{"head_dim": 64, "norm": "rmsnorm", "norm_place": "pre", "optimizer": "muon_variant", "learning_rate": 0.0103, "lr_mult_o": 1.06, "lr_mult_up": 1.22, "decay_fraction": 0.647, "doc_mask": false}
Each number is 128 + 32 x the weight over its row's rms, rounded and kept within 0 to 255. Layers, rows and columns count from 0. The size above them is the row's rms in percent of the matrix's.

# layer 3 MLP gate, 512x320, rms 0.323, rows 180-214, columns 64-127
size [ 91  97 106 108  98  98 109 103  95  94  96 104 109 101 106  88 102  95  91  99  83  98 104 103  93  95 103 106  91  84 106  96  96  95 110]
[[170 103  90 132  60 177  82 129 105 107 155 145 137 140 122 161 121 133 113 104 156  88  54 151 124 139 112 135 153 143  70 180  88 104 112 180  51 184 113 145 165 136 122 171 119 174 109 102 132 138  99 108 196  96 118 116 112 169 179 131 151  83 107 124]
 [180  95 163 148 128 144  80 151 145 103 133 117 103 166 106 126 143 164 125 122 117 168  75 103 150 140 100 173 129 118 151 109 149 176 200  58 125 109  92  93  98 136 160  99 162 147  56  95 105 167 189  96 141  99 147 191 113 116  94 143 153 110 113  92]
 [ 84 115 154 107  23 156 145 161 135 112 169  96 166 103 151 144  89 119 114  96  84 166 141 220  95 157 151 117 148 106 133 166 133  72 141 154  99 118 148 139 164 171 117 158 102 136 174 139 108 133 118 144 140 154 166  79 169 168 173  99 145 125 116 147]
 [149 147  97 100 131 113 146 131 203 129 120 115  96 102 150  74 200 155  96 136 134 152 131 108 122 135  99 101  80 127  71 127 114 125 136 102  95  77 148 154 137 172 113 173 173 144  63 102 103 180  16  78 112 104  93 132 134 107 120 125 155 150 131 131]
 [138 134 121  98 132 100 154 188  82 107 161 101 130 152 124 137 105 109 174 163 139 147 105  74 181 126 138  82 113 160 106 137 142 134 107 131 169 148 175 156 109 124 135 152  83 133  75 122 158 148 129 155 119 131 131 121 136 148 192 122 131 119 201  73]
 [146 106 165  98 147  83 151  96 135 135 160 135 174  97  84 117 127 124 194  83  69 190 140 139 170 153 132 109 142 158 101 121 116 105 141  69  99 132 190 181 124 134 127 107 105 141 150 128 141  50 176 124 174 130  93  93 146 100 132 162 128  83 107 144]
 [109 165 107 167 109  86 140 155 111 104  73 130 147 134  79 166  85 154  99 103 156 129 120 118 199 142 164  72  38  92 150 135 129 137 108 162  78 111 160 130  82 121 137 137  96 117  92 151 124 138  87 164 149  37 150 100 116  82 140 113 146 132  90 152]
 [ 79  96 100 151 182 122 113  84 180 119 168 194 232 123 185 128 156 156 135  97 222 198 165 158 176 199 153  80  88 124 140  98 151 103  94 148 174 143 134 160 152 139 154 121  82 176 178 115 116 141 103 152 160 116 148 143 163 139 177 129  89 101 122 125]
 [173 102 126 141  52 164 179 116  82 164  93  75 146 129 134 162  91 148 181  96 112 158 131 109 165  65 132 139  75  73  94 168 134  68 108 103 127 204 156 107 175 105 161 119 127 174 162 155  90 162 165 100  90  57 116 186 148 112 117 121 125 120  90 116]
 [140  85 129 108 120 182  81 135 132 106 108 119  94  71  85 163  81  83 215 144 150 202 147 139 114 178 137 185 141 151 103 153  91 188  87 147 141 182 151  68 101 153 131 141 135 157 160  84 158 123 150 114  87 113  91 127 152 152 140 159 136 126 125  99]
 [152  91 113 137 155 165 113  99 143 157  58 146 128 104 124 108 105 189 122 157 154 146 116  80 135 119 112 133 132 116 128 137 142 100 164 104  92 142 160 148  88 129  81 140 102 137 167 144 126 197 127 124 172 115 115 154 134 165 178 145 110 138 151  57]
 [133 202 153 159  92 144 100  76  85 125 137 121 151 120  99 157  45 120 115  94 105 172 122 153  86 108 123 104  76  83 135 137 167 109 109 149  80  93 137 111  91  97 111 110 147 145 137 153 156 176 169 100 180 127 107  81 115 129 111 140 164 146 135 149]
 [237 180 160  68  43  75 142  92  76 108  93 169  93 174 156 166 178 119 110 141  91 108  90 170 102 164 124 124 124 100  75 141 145  71 151 146 142  97 154 149 140 134 102 117 134 174 156 115 119 164 137 191 168 119 144 105 132 143 101 139 128 103 184 120]
 [168 137  70 152 144 107 114 165 122 119  88  96  89  83 134  95 109 152 156 104 119 160 129 149 189  88 136 184  76 127 120 114 139  85 103 170 142  95 114  97 113 188  61 173 113 108 120  90 129 103 146 114  77 120 133 106  83 116 163 132 132 134  88 106]
 [140 117 184 128 126  99 167 127 127 163 133 154 132 119 159  82 168 138 104  81  64 140 120 112  60 117 162 140 137 173 126 111 126 151 112 164 140 123 195  84 125 151 119 137  54 112  69 117  94  68 118 152 128 136 111  85 190 112 124 174 182 121 194 113]
 [146 144 112 150 185 129 123 162 106 139 120 142 148 145 180  86 115 122  96 133  70 115 143  98  84 116 149 142 114 130  69 149 100 152  86 134 158 146 105 135 184 133  88 142 100 179 178 109  32 148 123 147  96  93 116 117  86 120 157 175 136 143  74  90]
 [ 98 139  80 178 159 147  64 118 115 116  84 128  99 148 125  58 153  90 158 122 135 139 180 151 133 166  99 119 113 163 177 103  92 156 143 108 160  86 154 136 116 141 109  96 141 139  92 118 118 138 145 133  71 115 163 151 143  98 178 140 108 115 124 108]
 [118 135  79  99 153 169 125 116 138 161 126 115 178  49 103  67 115  91 173 124 183  81 129 101 146 135 128 148  85 140 163 176 131 170 172 143 123 151 165 149 126 134 152 145  82 115  79 169 106 202 126  97 107 122 116 115 182 111 167 144 108 100  81 200]
 [117 110 141  72  90 138 125 120 164  92  98 121 102 125 117  94 117 157 143 112 160 196 166  91 172 118 100 131  95 153 158 139 112 125 127 132 136  86 195 173 154 106  91 132  90 162 155  79 114 146 105  78 170 141 131 105  82 127 136 106 161 131 125  36]
 [156 119 126 162  78 163 128 113  58 116 145 147 105  64 185 107 131  98 237 110 131 183 142 116 123 147 164 120 102 153 115 128 165 120 109 127 125  86 124  48 138 140  68 201 108  90 134 101  27 146 184 178 167  73 125  96 133 129 184 131 139 101 144  84]
 [130 113 114  95  46 106  56 105 135 165 142  80 123 102 111  91  88 102 124  50 103 124 126 105  75  75 179 162 136  93 146  84 124 165 112  96  81 170 181  99 142 156 139 147 152 148  88 128  65 119 145  94 154 115 103  92  76 103 135 137 106 144 130 136]
 [ 93 125 159 111 100 112 105 159 118 113 118  84 168 119  95 148 139 139 137 147 132 113 169 115 145 146 144 124 152  86 148 132 135 149 106  97 129  73 148  48 109 196  46 121 142 116 176 163 149 171 120 185 130 151 134 120 125 127 123 137 152 131 158  74]
 [110 171 131 166 162  43  68 155 212 122 120 187 133 163 101 153  68 132 150 148 100 153  82  66 105 147 163 151  96 131 164  97 126 166 125 163 127 159 120 133 122 136 110 139 120 153  95 134 140 107  97 106  96 144  90 101 115  88 152 166  88 133 161 149]
 [ 73 160  98  72 116 152 123 169 141 146 154 186 148 105 133  70 172 117  68 137 174 141 121 208  43 134 110 151 132 181  52 152 112 150 135 125  82 159 159 138 144 149 136 168 146 118 115 118 153 131 121 158 144 127 118 183  98 157 116  80  94 147 115 171]
 [184 120 120 114 187 114  86 157 125 167 169 171  47 108  69 134 174 128 137 122 146 165 181 165  89 152  87 126 125 112  72  91  68 123 153 170 165 102 107 148 155 130 170  86 163 189 138 122 127 101 126 126 177 154 160  78  77 110 109 150 127 146  89 108]
 [103 110 108 164 108  69 179 186 117 121 177 123 132 171 100 144 165 123 254 127 148  99 117 139 104  98 111 128 132 124 157 111  97 130 137  69 121 199 122 176 162 110 142 146 108 152 116  17 141 159 165 116 155 117 112 173 122 112 135 146 132  95 117 123]
 [139 103 106 133 138 147 100 122  83 135 102 126 102 123  91 121 187 164 129 113 134 103 150 121 164 160  89 122 146 110 167 166 108 140 133 111 144 152 137  81 173 183 180 148 161 104 134 139 115 150 132 152 109 113 109 190 139  76 137 196 102 137 152 124]
 [148 105  59 117  88 140 191 103 109 142 130 165 107  76 144 161 125  75 163  64 130  98 166 146 152 134 165 121 159  90 141 190 128 137  66 173  92 160 128 151  75 128 132 132 136 163 210  99 186  78 100 105 139 194 157 135 179  98 133 157 104 114 131 139]
 [146  45 138 137 135 208 117  95 137 122  96 113 169 159 165 121 146 108 176 106 155 176 138 129  88 134 146  91 124 117 115 129 128 130 157 134 145 136 134 140  78  38 117 169 172 145 103 150  82 179 120 174 125  99 109 144 152 167 206 131 153  66  81 153]
 [184 130 111 182 118 191 150  82 146  85 159 124 133 117 108 162  83 161  68  22 141 137 178 118 108 103 106  28 171 147 124 100  57 139 131 123 127 140 133 142 122 128 153  78  90 135 114 144 106 190 130 147  96 159 164 105 136 110 117 121 158 116  90  70]
 [164 189 102 121 167 115  93  69 130 162 163 171  97 123 112 209 164  77 136 114 127 125  70 115 160  96 156 173 110  92 150 131  82 109  84 178  95 114 183 145  91 177 116 106 148 158 144 168 155  99 160 142 122 127 103 133 160 129 108  97 150  77 109 135]
 [164 154  76  85 140 144 113 164 151 120 165  88 117 153  91 105 122 105 120 120  67 112 145 108 126  67 118 110 122 128  91  60 141 112  64 107  87 159 168  86 143 147 131 132 137  87 127  91  41 106 134 118 101 165 159 101  90  89 131 163 117 110 113 152]
 [164  96 179 104  59 139 157 182 191 137 124 108 147 156  96 186 169 121 115 147 111 172 139 117 147 158 154  88  90 100 114 128 138 141 142 143 130 207 138 131 127 182 143 125 137 101 163 108 116 159 119 128 187  68 145 162  89  98  99 168 143 159 135 159]
 [111 196  58 137 107 146 138  76  86 133 150 151  62  56  91  94 112 148 183 129 124 107 147 149 117 169  77 103  51  90  74 128 137 175 132  85 133 112 117 150 174  99 141 107  76 110 149 135 102  54  83 165 114  88 108 133 161  73 102  88  80  84 143 108]
 [101 124  98  96  97 113 192 139 109 111 170 136 155 128 157  87 131 148  98 114 124 178  87 127 109 149  89 139 211 138 153  92 131 128 105 158 147 107 180 153 136 117 161 123 164 168 125 139  99 217 158 114 118 146 162 139  88 158 147 129 145 122 145 126]]
# layer 3 MLP up, 512x320, rms 0.321, rows 180-214, columns 64-127
size [ 91 103 110  94 102  99 105  97  96  96  97  99 105  99 104  99 102  95  89 107  89  99  96 102  94  99 104 104  96  86 101  94 104  94 111]
[[125 136 198  68 136 153 119 183 145 155 150 102 115 164 122 131 125 145 112 118 100  98  78 134 166  99 120 128 156 116 143 134 133 183 133 147 118 172 114  97 109  76  81 170 140 153 118  86 113  70 154  50 184 178 134 122 142 108  60 143 146 145 100 133]
 [112 158 116 150 106 159 148 139 133 125  56 169 124 116 147 114  95 123  96 137 141 146 142 122 160 185 159 123 164 178 165 177 177 108 103 145 169  17 154  75  56 101 115 112 135  97 115  98 129 151  91 129 127 133 144 124 108 201 115 149 140 127  99 137]
 [ 80  36 165  96 121 107  95 126 121 164 105 138 142 146 130 118 152 135 135 122 152 123 130 137 139 114 137 143 141 118 144 117 164 116 184 152 172 155 161 160 110 109 102 114 180 106 134 138 113  82  51 107 141 147 128  96 116 141 169 143 134 139 155 100]
 [ 52 113  93 165 140 118 153 171 149 112  94  82 177 105 143 120  88 110 123 108 127 136 104 142 167  97 158 125 126 146 122 175 124 121 130 128 163 153 146 149  97 117  81 119 110 113 177 118 140 132 133 122  95  55 139 155 135 129  27  78 112 150 124 187]
 [134 134  82  86 121  69 212 153  99 121 157 142 129 101 148 126  86 114 152 131 127  97 114  76 101  57 185 139 148 157 115  86 115 100 122 159 154 165 176 116 140 190  78 113 172  82 150 101 136 149 182 167  86 125 145 151 102 162 164 111 134 181 182  93]
 [136 122 145 119  75 190 102 130 102 136 102 148 111 154  60 182 112 175  86 151 167 107 138 108 126 123  99 148 144 116 151 119 191 177 163 136 223  84 152 157 139 129  58 118 111 124 142 114 135 153 142  98  87 112 153 113 136 124 114 131 153 137 120  97]
 [ 74 140 152 142 141 150 141 172 110 114 111 121 111  80  81 139 115 118 142 176 110 116 116 160 153 155 142  71 126 149 142 118 147 159  63 132 100 192 155 122 107  90 149 177 148 125 110 170  97 100 127 115 160 154  97  89  99 110 171 125 144  96 109 195]
 [181 124 137 119  96 141 135  98 140  93 145 194 114 113 126 143  87 115 172 131 189 124 114 155 139 137 146 124 126 139 148 160 124 112 108 175 118  89 151 149 166  72 112  87  92  77 154 155 176 146 188 196  83 115 184 124 152 108 143 115 100  92 108 140]
 [144 146 162 149 153 145 120 145 174  88 175 172 172 162 148 111 160 145 153 128  93  93 182  82 165 145 105 134 154 154 196 174 167 210 134 221  99  92 162 158  92 137  80 178 110 136 152 127 112  85 126 100 136 156 138  94 125 128 131 202 128 154  78 126]
 [113  96 161 139  70 119 161  67 147  90 109 167  80  34 149 147 101  98 128 147 141 162  82 136 102 169 122 160 123 115  95 136  92 176 130  83 107  99 157 152 120  98 121 123 103 143 169 102 131 135 180  98 114 141 110 116 100  95 109 125 114  97 189 131]
 [ 43 121 124 125  83 107 113 159 151 114 104 160 166 127 115 132 102 122 117 110 124  73 111 148 158 146 126  81 125 146 132 189 162 154 137 131 132 119  77 106 122 154 132  98 148 162  97 104 137 117 174 130 105  19 238 114 159 106  91 104 155 113  95 178]
 [138 138 107 179 122 134 158 176  96  99 125  86 170 141 100 104  58 176 158 114 119 132 135 141 113 123 131 145 102  65 155  90 131 135 141 106  71 103 126 143 123  96 124 138  89 196  92  95 139 113 122 182 132  98 181 164 113 127 184 136 110 156 147 107]
 [ 76 119 136 174 137 177  83 140 113  68 149  93  90 154 142 103  60 184 169 124 106  68 140 137 120  37  93 135 127 126 123 106  94 144 114 138 148 149 145  85 114 150 139 129 109 113 115 156 107  91 143  85  94 108 111 100 112 105 135  76 145 145 124 147]
 [144 157 120 145 131 157 144 119  76 183 149 155 135  98 156  56  93 132 161  51  85 130 128 108 126 110  84 154 146 171 191 153  99  80 105 130 152 133 124 176 155 110 100 112 103  98 103 100 138  75 184 158  72 101 112 172 171  94 142 113 137 142 126 173]
 [134 110 157 181 151 183 124 111  86 179 129 126 100 104 184  98  79 118  70 101 154 149  80 139 160 131 137  90 174 180 121  38 128 141  75 122 171  91 164 156 103 159 140 138  94  84 108 115 126 121 106 121 163  89 132 137 115 109 117 164 103 123 180 166]
 [ 43 134  66 149 186 152 108 131  71 165 153 141 123 108 159 159 163 114 105 160 122 126 152 146 128 160  90  95 100 148 124  97 140  90 109  83 105 167 116 148 171 111 152 102 116 154 130 105 170 130 197 141  77  95 122 120 125  92 158 122 114 126  74 115]
 [ 53 174 141 169 137 105 158 133  56  91  97 185 134 123 149 140 175 165 113 182  90 116 173 160 157 144 129 159 125 135  47 154 171 123  95 124 144 141 139 122 117 154 115  80  72  71 123 160  91  92 130 102 133 149 134 145 177 198  94 182  81 137 132 131]
 [ 65 138  90 167 132 118 145 113  71 189 129 150 155 111 142  68  65 132 130 151 115 155 130 148 156 149 175 165 111 149 161 116 119 150 101 196  98 115 155 134 156  92 124  88 149 126 112  71 121 156 138  95 176 140 147 162  99  69 152 146 124  96  99 132]
 [ 65  76 162  96 100 169  79 164 143 151 153 190 129 115 176 127  52 129 158 188  93 174  85 132 104 134 136 162 151 197 148 119 119 154 114  70 111 177 142 142 105 125 119 109 151 109  95 139 132 121 111 124 169 142  43  67  98 120 124 106 115 142  87  41]
 [136 147  70 102 100 124  89 105 126 110 158 173 148 126 172 127  82 137 115 124 175 120  88 113 107 117  99 127 132 152 109 120 124 141 156 115 121 111 143 127 180 105 121 119 143 165  90 161  74 116 133 177 102 174  68 120  85 150 116 139 170 161 142  74]
 [145  92  80 142 137 122  86 139  96  91  74 140 130  54 110 168 179  92 171 163  89 176 134 187 150 201  94 102 138 122 110 165 123 131 154 158 125  78  96 152  74  86 120 136  96  90 136 103 113 148 142  94 127 162 154 136 153  60 165 112 136  69 138 106]
 [128  92 131 147 135 106 105 156 129 122  90  95 132 138 103 144 119 160 151 154 107 153  35 158  88 137 107  83 112 127 100 149  76 140 138 144 111 110 122  94 157 127 133 140 175 109 138 138 139 131 133 133 118 137 141 167 198 105 102 132 162  78  83 133]
 [119 166 197 166  86 158  66 126 125  45 150  82 116 111 166 132 136 110 112 142 135 152  63  74 147 153  67  91 163 134 144 155 154 129 112 139 123  88 123 181 114 144 116 207 177 131 151 144 123 131 139 134 162 124 111 181  92 159 186 175 157 114 153 142]
 [189 126  92 169 149 121 149 142 140  77  65  93 119  74  69 183 165 107 148  91 159 155 219 115 172 144 119  64 160  93 149 140 169 120 169 153 141  88 124  65 134 121 123  70 100 167 103 143 109 121  82 121 123 110 131  82 153  85 146 145 187  48 145 129]
 [203 165 149 171 136 121 130 170 107  95  83  79 107 123  68 132 127 158 208 125 133 134 129 118  79 149 150 117 114  95 163  96  75 197 126 106 135 114 139 130 138 110 114  84 177 150 142  96 135 139 154  86 112 133 139 140 144  79 136 135 181 111  72 152]
 [ 99 126 119 191 137 117 121 115 102 107 130 152 148  84  82 116 141 130 193 133 101 109 155 123 106 109 152 163  77 140 159 115 134  96 129 101 150 153  57 186 185 105 125 137 113  82 151  72  89 173 173 122  85 115  79 103 154 124 107 188  95 136  83 129]
 [117 134  80 105 132 161 108 153  95 130 126 118 131  92 100 110 152 171 117 179 112  70 176  95 179 168 119 138 143 172 146 179  92 138 135 154  86 158 169  89 131 166 153 168  94 121 102 121 104 143 158 154 100 127 103 158 181  98 114 134 172 108 123 115]
 [ 91 125  92 128 154  83 112  96 150  72 105 217 137 148 166 141 116 169 138 101 128 174 170 184 131 119 152 151 180 130 173  81 100 116 143 171 116 153 138 127 159 182 137 132 109 132 146 159 107 137 173 129 131  95 133 167 126 118 160 158 165 145 100 101]
 [138 119 137  78 129  65 165 105  82 146 124  98  73  99 165 106 139 108  72 154 113  97 147 134 123 138 145 171 137  96  88 144 137 114 155 132 101 127  97 136 190 197  97 141 128 114 105  95 164 109 164 111 111 155 129 122 145 106  99 114 164 102 162 105]
 [ 89 117 134  80 179 138 154 110 106 147 141  84 102 183 149 138 122 164 128 189 137 108 140 175 158 104 157 144  74 120 120 137 179  96 126 126 125 116 119  82 162  92 199 117 162 123 136 159 173 155 119 140 127 102 140  86 132 166  87 101  85 113 139 166]
 [114  50 152 114 112 118 170  93 156 153 184 141  52 109 142 135  97 105 106 146 142  93 158 121 115 101 144 131 129 137 111  49 169  65  83 142  98 151 158  81 116 107 116 146 135 101 130 119 142  93 185 155  75 118 119 145 152 131 137  60 139 156 116 115]
 [182 140 153  90 150 106 114 210 203  66 163  91 172 163 112 112  70  88 141 129 143 112  90  81 128 101 157 107  88 123  53 145 123 142 121 129 170 140 154  90 120 136 142 110  94 121 152  99  89 156 148 104  92 135 119  81 120 124 118 125 143 150 163 104]
 [ 70 106 180  71 120 135 137  77 171 144 181 102 151 184 141  88 147 128  97 111 151 149 142 143 116 158 120 105 132 113 157  83 162 129 126 159 140 127 106 130 168 138 160 121 121 123 102 125 132  75 165  63 112  69 142 131 156 131 143 137 118 104  33 163]
 [ 86 105 116 131 126  71  85 171 196 146 123 125  70 164 111 119 154 100  84 146 151 116 105  50 115 137 132 125 129 117 110 144 142 198 123 175 111 138  80 101 150 163 175 112 108 159 168 114 120 149 118 146  70 122 144  90  99 119 105 139 104 120 144  98]
 [133 153 133 139 172 150  98 147 137 129 171 113  84 158 106 153 130 174 126  76 151 112  67 121 140  98 144 179 143 106 123 151  90 139 156  99 131 123 108 162 114 150 148 108  74 110 149 114 194  96 100 143  87 144 125  92 154 123  95  77 120 145 110 158]]
# layer 3 MLP down (transposed), 512x320, rms 0.285, rows 180-214, columns 64-127
size [ 91 105 113 104  97 100  96 102  97  92  99 109 110 105 111 101 107 100  90 107  87 105 106 100  91  85  92 108  94  86 105  84  99  97 100]
[[ 95 160 176 132 143 125 155  99 132 156 119 140  90 161 151 168 142 118 174 111 152 210 105 181 114  88  68 119 110 137 105 154 131 158 206 152 133 167  75  95 143 112  92 127 130 114  47 114 110  59  95 100 137 150 202 107 154 169 133 130 126  85 126 104]
 [147 165 124 173  72 160 116 112  78 163 155 164 146 121 156 168 111  78 124 137 109 129  89  97 125 161 182 125 156 128 152 159 106 113 117 195 170 181 135 156 159 115 127 117 129 116  71 126 125 158 181 107  77 133 119  78 150 150 134 104  67 127  83 144]
 [150  86 153 167 119 122 131 168  90 119 106 101 141  91 121 136  96 134 153 195  62 126 166 130 119 146 139 122 120 126 114 132  84 104 143  79 100 140 172 127 104 161 125 197 214  85  99 101  78 100 127 108 107 155 141 147 169 120 125 141 149  94 143 121]
 [141 134 181 113 156 138 149 118 115 155  93  92 120 118 137 115  61 161  63 128 137 119 111  92 123 110 156 151 103 193 124  90 131 193 107 180 111 106 144  74  99  65 149 101 130 147 133 137 113 109 169  89 145 145 205  95 144 100 185 118 144 126 142 116]
 [149 102 102 169 148 131 129 158  80 141 127 132 176 177 154 129  96 117  93 169 161 100 177 163 130  97 141  81 156 119 172 102 161 101 128 144 138  79 175 141 175  83 104 122 149 142 172 127 112 152  77 161 138 160  69 130 175 128 148 114 146  87 102 161]
 [111  94 120 206 124 140  82 172  99 125 160 142 109  82 166  64 140 124 138 132 105  91 158 145 129 117 137  83 107 131 124 109 106 149 154 153 132 112 156 127 159  96  64 119 136 193 113  93 113 111 142 119 117 113 149 164 141 151 130 139 139 142 131 101]
 [162 115  80 173 107  97 108 120  80 108 163 135  71 108 141  65  73 105 139 133 108  97 132 159 132 118 115 105 108 115 129 123 104 128 114 159 113 152 129 135  88  92 145 106 178  94 139 186 148 147  79 190 164  30 158 120 165 212 129 114 117 182 148 198]
 [111 138 124 145 176 162 120  63  90  98 190 169 168  97 150 125  96 138 138 124 187 140 129  86 162 170 172 152  57 125 149  75 110  76 129 140 160 188 147 123 150 122 167 156 115 192 133 133  76  83 101 126 165 145 160 129 134 117 125 140  95  91  86 116]
 [116 122 148 160 167  84 139 160 111 106 155 162  55  75  84 124 102  94 174 103 117  96 110 116 110 133 130 173 136 182 180 145 151 156 134 189  99 120 164 157  65  76 167 117  48 120 152  86 116 151 156  82 198 120 137 104 159 128  76 142 147 151 106 134]
 [111 128 156  99 145 151 163 102  98  38 141 167 110 148 123 120 134  86 127 193 115 115 105 116 186  58 180  69  76 155 183 144 108 113 185  95 148 136  76 127 179 152 155 152 135 119  93 149 135 125 157 149 164 105 152 136 191 142  96  66 135 120 151 184]
 [109 140 125  97 109  78  94 116 112 137  84 150 106 183 148 148 110 132 116  94 111 107 159 120 160 128 160  59 173 153 227 167 184 129 143 101 108 117  75  76 166  97 128 131 128  83 147 116  92 119 131 115 126 114 148 106 133  80 128  93 152 159 136 128]
 [102 105 162 138 106 141 137 118 118  64 105 148  92 155  78 156 143 126 146 115 161 103 123 117 120 107 104 104 148 118  82  76 153 148 182 117  88 171 121 129 100 196  97  86 147 132 112 107 151 141 128 127  62 113 131 122 203 126 164  95 116 148  95 118]
 [ 83 130 137 124 143 148 139 118 191 132 171  69 124 165  84 160 100 149 108 145 128 193 148 112 122  85 183  82 144 154 153  98 132 187 139 118 118 109 120 141  87 143  78 176  70  93 111 128 180  93 123  75 136 128 172 146 135 110 185 135 169 118  96 102]
 [114 161  85 108  96  57 137 195 131 173 104  80 109 119 102 150 118 120  89 154 119 121 122 142 146  92 131 183  44 123 142 124  89 115 142 121 146 145 154 176 152 156 174 171 129 187 114 127 140 143 107 106 102 147 122 105  88 125 130 131 177 230 117 129]
 [100 133 118 101 142 122 164 141 109 103 118 155 132 128 123 160 148 152 163  68 165  71 104 154 142  87 102 129 111 130  93 142 105 131  88 110 162 137 128 129  59 138 120 157 171 133  64 129 156 152  78 102 101 146 191 127 193 130 161 119 157 152  52 142]
 [ 92 180 113 107 112 134 118 147  73 194 163 125 145 151 208 123 140 166 128  89 150 173 166 102 123 161 138  79 102 166 119 121 177 101 134  86 159 116 101 109 156 162 157 189  81 115 139 128 152 116 170 108 105  91  71 104  69 103 132 128 157 130 103 148]
 [126  81 151 179 125 104 142 109 117 123 111 119 113  67 144 145 141 193 163  78  79 112 162 160 131  83 162 124  72 139 140 119 122  95 126 123 146 126 135 127 153 149 141 129 130 123 169 148 117 101 125 187 140  61 117  71 179 163 120 164 157  94 126 125]
 [107  92 101 132 197 150  53 140 152 139 149 119 113 156 155  88 117  87  94 184 110 121 126 155 122 119 136  93 105  86 144 182 105 155 107  93 175 101 148 133 136 125 136 126 123  97 138 156 145 172 110 116  83 133 125 168 142  90 134 100 128 129 116 134]
 [136 135 129 108  96 141 109 128 156  93  84 137 129 158  90 126 100 146 106 158  70  91 158 133  91  78  42 145 105 106 132  75 197  96 162 104 135 115  92 129 158  55  90 140 117 100  93  87 166 142 144 102 141 170  84 155 157 132 105 124 165 121 139 156]
 [117 155 115  80 111 158 179  65 128 121 151 136 137 133 179 176  50 142 117 117 121 160  84 153 114  97 158 173 164 132  97 124 123 144  81 129  71 156 117 149 177 120 122 137 141 182 103 165 104 163 115  91 143 145 128 101 163 151 151 105 124 118 117 133]
 [127 152 127 117 190 118 115 147 106  75 106 125  56  96 163 175 130 128 115 131 104 122  99 177 132 116 145 119 117 140 145 133 103  77  92 149  84 162 118  47  95 110 129 139 101 150 137 133  74  88 123  89  88  97 135 143 151 147 148 110 128 114  60 137]
 [165 113 168 148 192 104 144 101 156  91  97 170 105 151 102 117  99 144 115  67 112 152 168 108  93 142  59  71 132 116 157 118 164 128 149 131 110 133 139 172 145 117 143 143 101 101 168 143 150 119 160 128 144  86 192 155 125 128 121 146  79 105 139 141]
 [157 150  88  96 174 146 183 116 110 210 144  97 157 160 162 107  97 109 116 138 150  66 152 195 120 105 132 113 151 122 104  82 115 119 126 108 143 112 104 160 165 153 110  59 143  59 129 119 120 120 158 130 136 119  95 112 154 180  98 103 116 118 141 174]
 [ 66  95 127 119 147 185 140 122 135 131 144 125 197 131 110 145 181 143 134 188  76 117 155  83  97  95 124  99 201 122 125 162 174 145 197 133 109 190 126 138 112 138  99 186 140 154 142 119 149 103 145 129 128 169 108 108 165 137 162 145 161 139 151 140]
 [124 107 130 102 129 124 158 154  53 105 147 123 158 110 138 113 138  72  48 199 159 153  90 136 121  54 182 128 114 138  90 115 104  78  98 160  89 102  70 106 154 116 107 142  68  83 123 155  96  83 105 112 108 174 165 145  77 158 142 105  73 139 118 127]
 [100 158 155 103  30 195 137 159 149 102 143  87 120 117 148  82 164 152 116 141 130 142 147 200 103 123 154 138  90 125 139 114 173 117 172 103 188  73  69 111 108  64 149 125 110  77  92 132 160  84  99 108  96 164 182  95 113 187  92 162 162 125 135 114]
 [117 128  93 178 125  74 122 164  92 173 116 147 165 136 134  80 160 122 143 135 112 119 132  85 159 155  76 123 118 153 101 115 127 130 135 130 128  70 149 128 159 126 121 124 185  50  90 137 157 134  94 109 163  79 130 116 153  79  83 146 115 174 105 128]
 [139 139 167 119 200 122 116 177 124 137 141  58 156 104 122 155 130 135 123 167 124 103 129 146 137 164 117  71 128 128 140 148 134 129 105  79 145 134 195 149 113 151 112 143 110 106 118  76 127 161 135 113 121 113  95 120 135 120 142  99 108 144  86 139]
 [141 154  65  88 110 119 118 116 141 198  62  92  84  80 131  68 125  97 117 140 117 123 128 123  95  93 138 179 128 104  64  65  95  95  99 138 131 150 134 120 168  81 136 111  92 109 179 120 167 120 121 123 148 169 117  89 151 107 147 123 146  95 161 121]
 [131 159  77  81 135 134 127 169 120 172 104  67 174 185 139 111 126 145 114 133 111 164 104 151 163 145 130 142  97 146 158 161 158  70 125 135 106  85  93 142 137 117 167 152 155 149 170 115 142 101 103 105 173 105 121 120 124  93 115 152 103  95 128 184]
 [128 136 104 127 121  78 160 149 146 148 104 198 155 135 102 165  97 138 124  60 136 179 100 109 105 134 180 156 123 194 117  84  87 150 187 132  81  90 125 142  92 124 120 153 149 143  63  77 109 118 190  96  94 138 123 126 122 138  81 128 109 141  87 166]
 [176 123  96 119 126 163 167 143 163 155 137 127 130 145 174  91 119 196 100  97  97 126  85 111 174  77 135  81 111  80 109 156 105 106 130 109 117 118  95 143 114 151  81 111  86 142 141 143 150 136 136 127 128 104 163 137 140 124 110  80 122  46 152  61]
 [101  78 178 140 122 160 119 144  70 127 152 112 154 117 109 132 153  71 146 137 109 141 119 103 147  54 157 159  90 106 120 109 137 117 140 156  56 140  96 106 143 198 116 115 111 147 108  91 142 158  85 134 153 145 152  97  97 102  86 164 189 108 107 115]
 [140 148 162 146 109 121  79 195 133 143  48  84 152 126 111 165  85 128 163 143 108 151 151 170 143 142 156 138 138 144 140 139 120 107 112 189 113 123  93  87 152 118  87 146 116 133 173 100 135 158 125 136 191 189 158 130 151 106  96 171 157 176 168 122]
 [ 94 131 120 131  98 133 144 128 175 156 130 139 129 158  73 166 125 129 145 101 106 121 122  78 152  83  74 141 115  87 147  92 108 150 192 151 122  80 146 165 150 164  89  63 153 123 164 155  93 110 143 179 120 122 131 148 101 149 160 144 173  60 117  80]]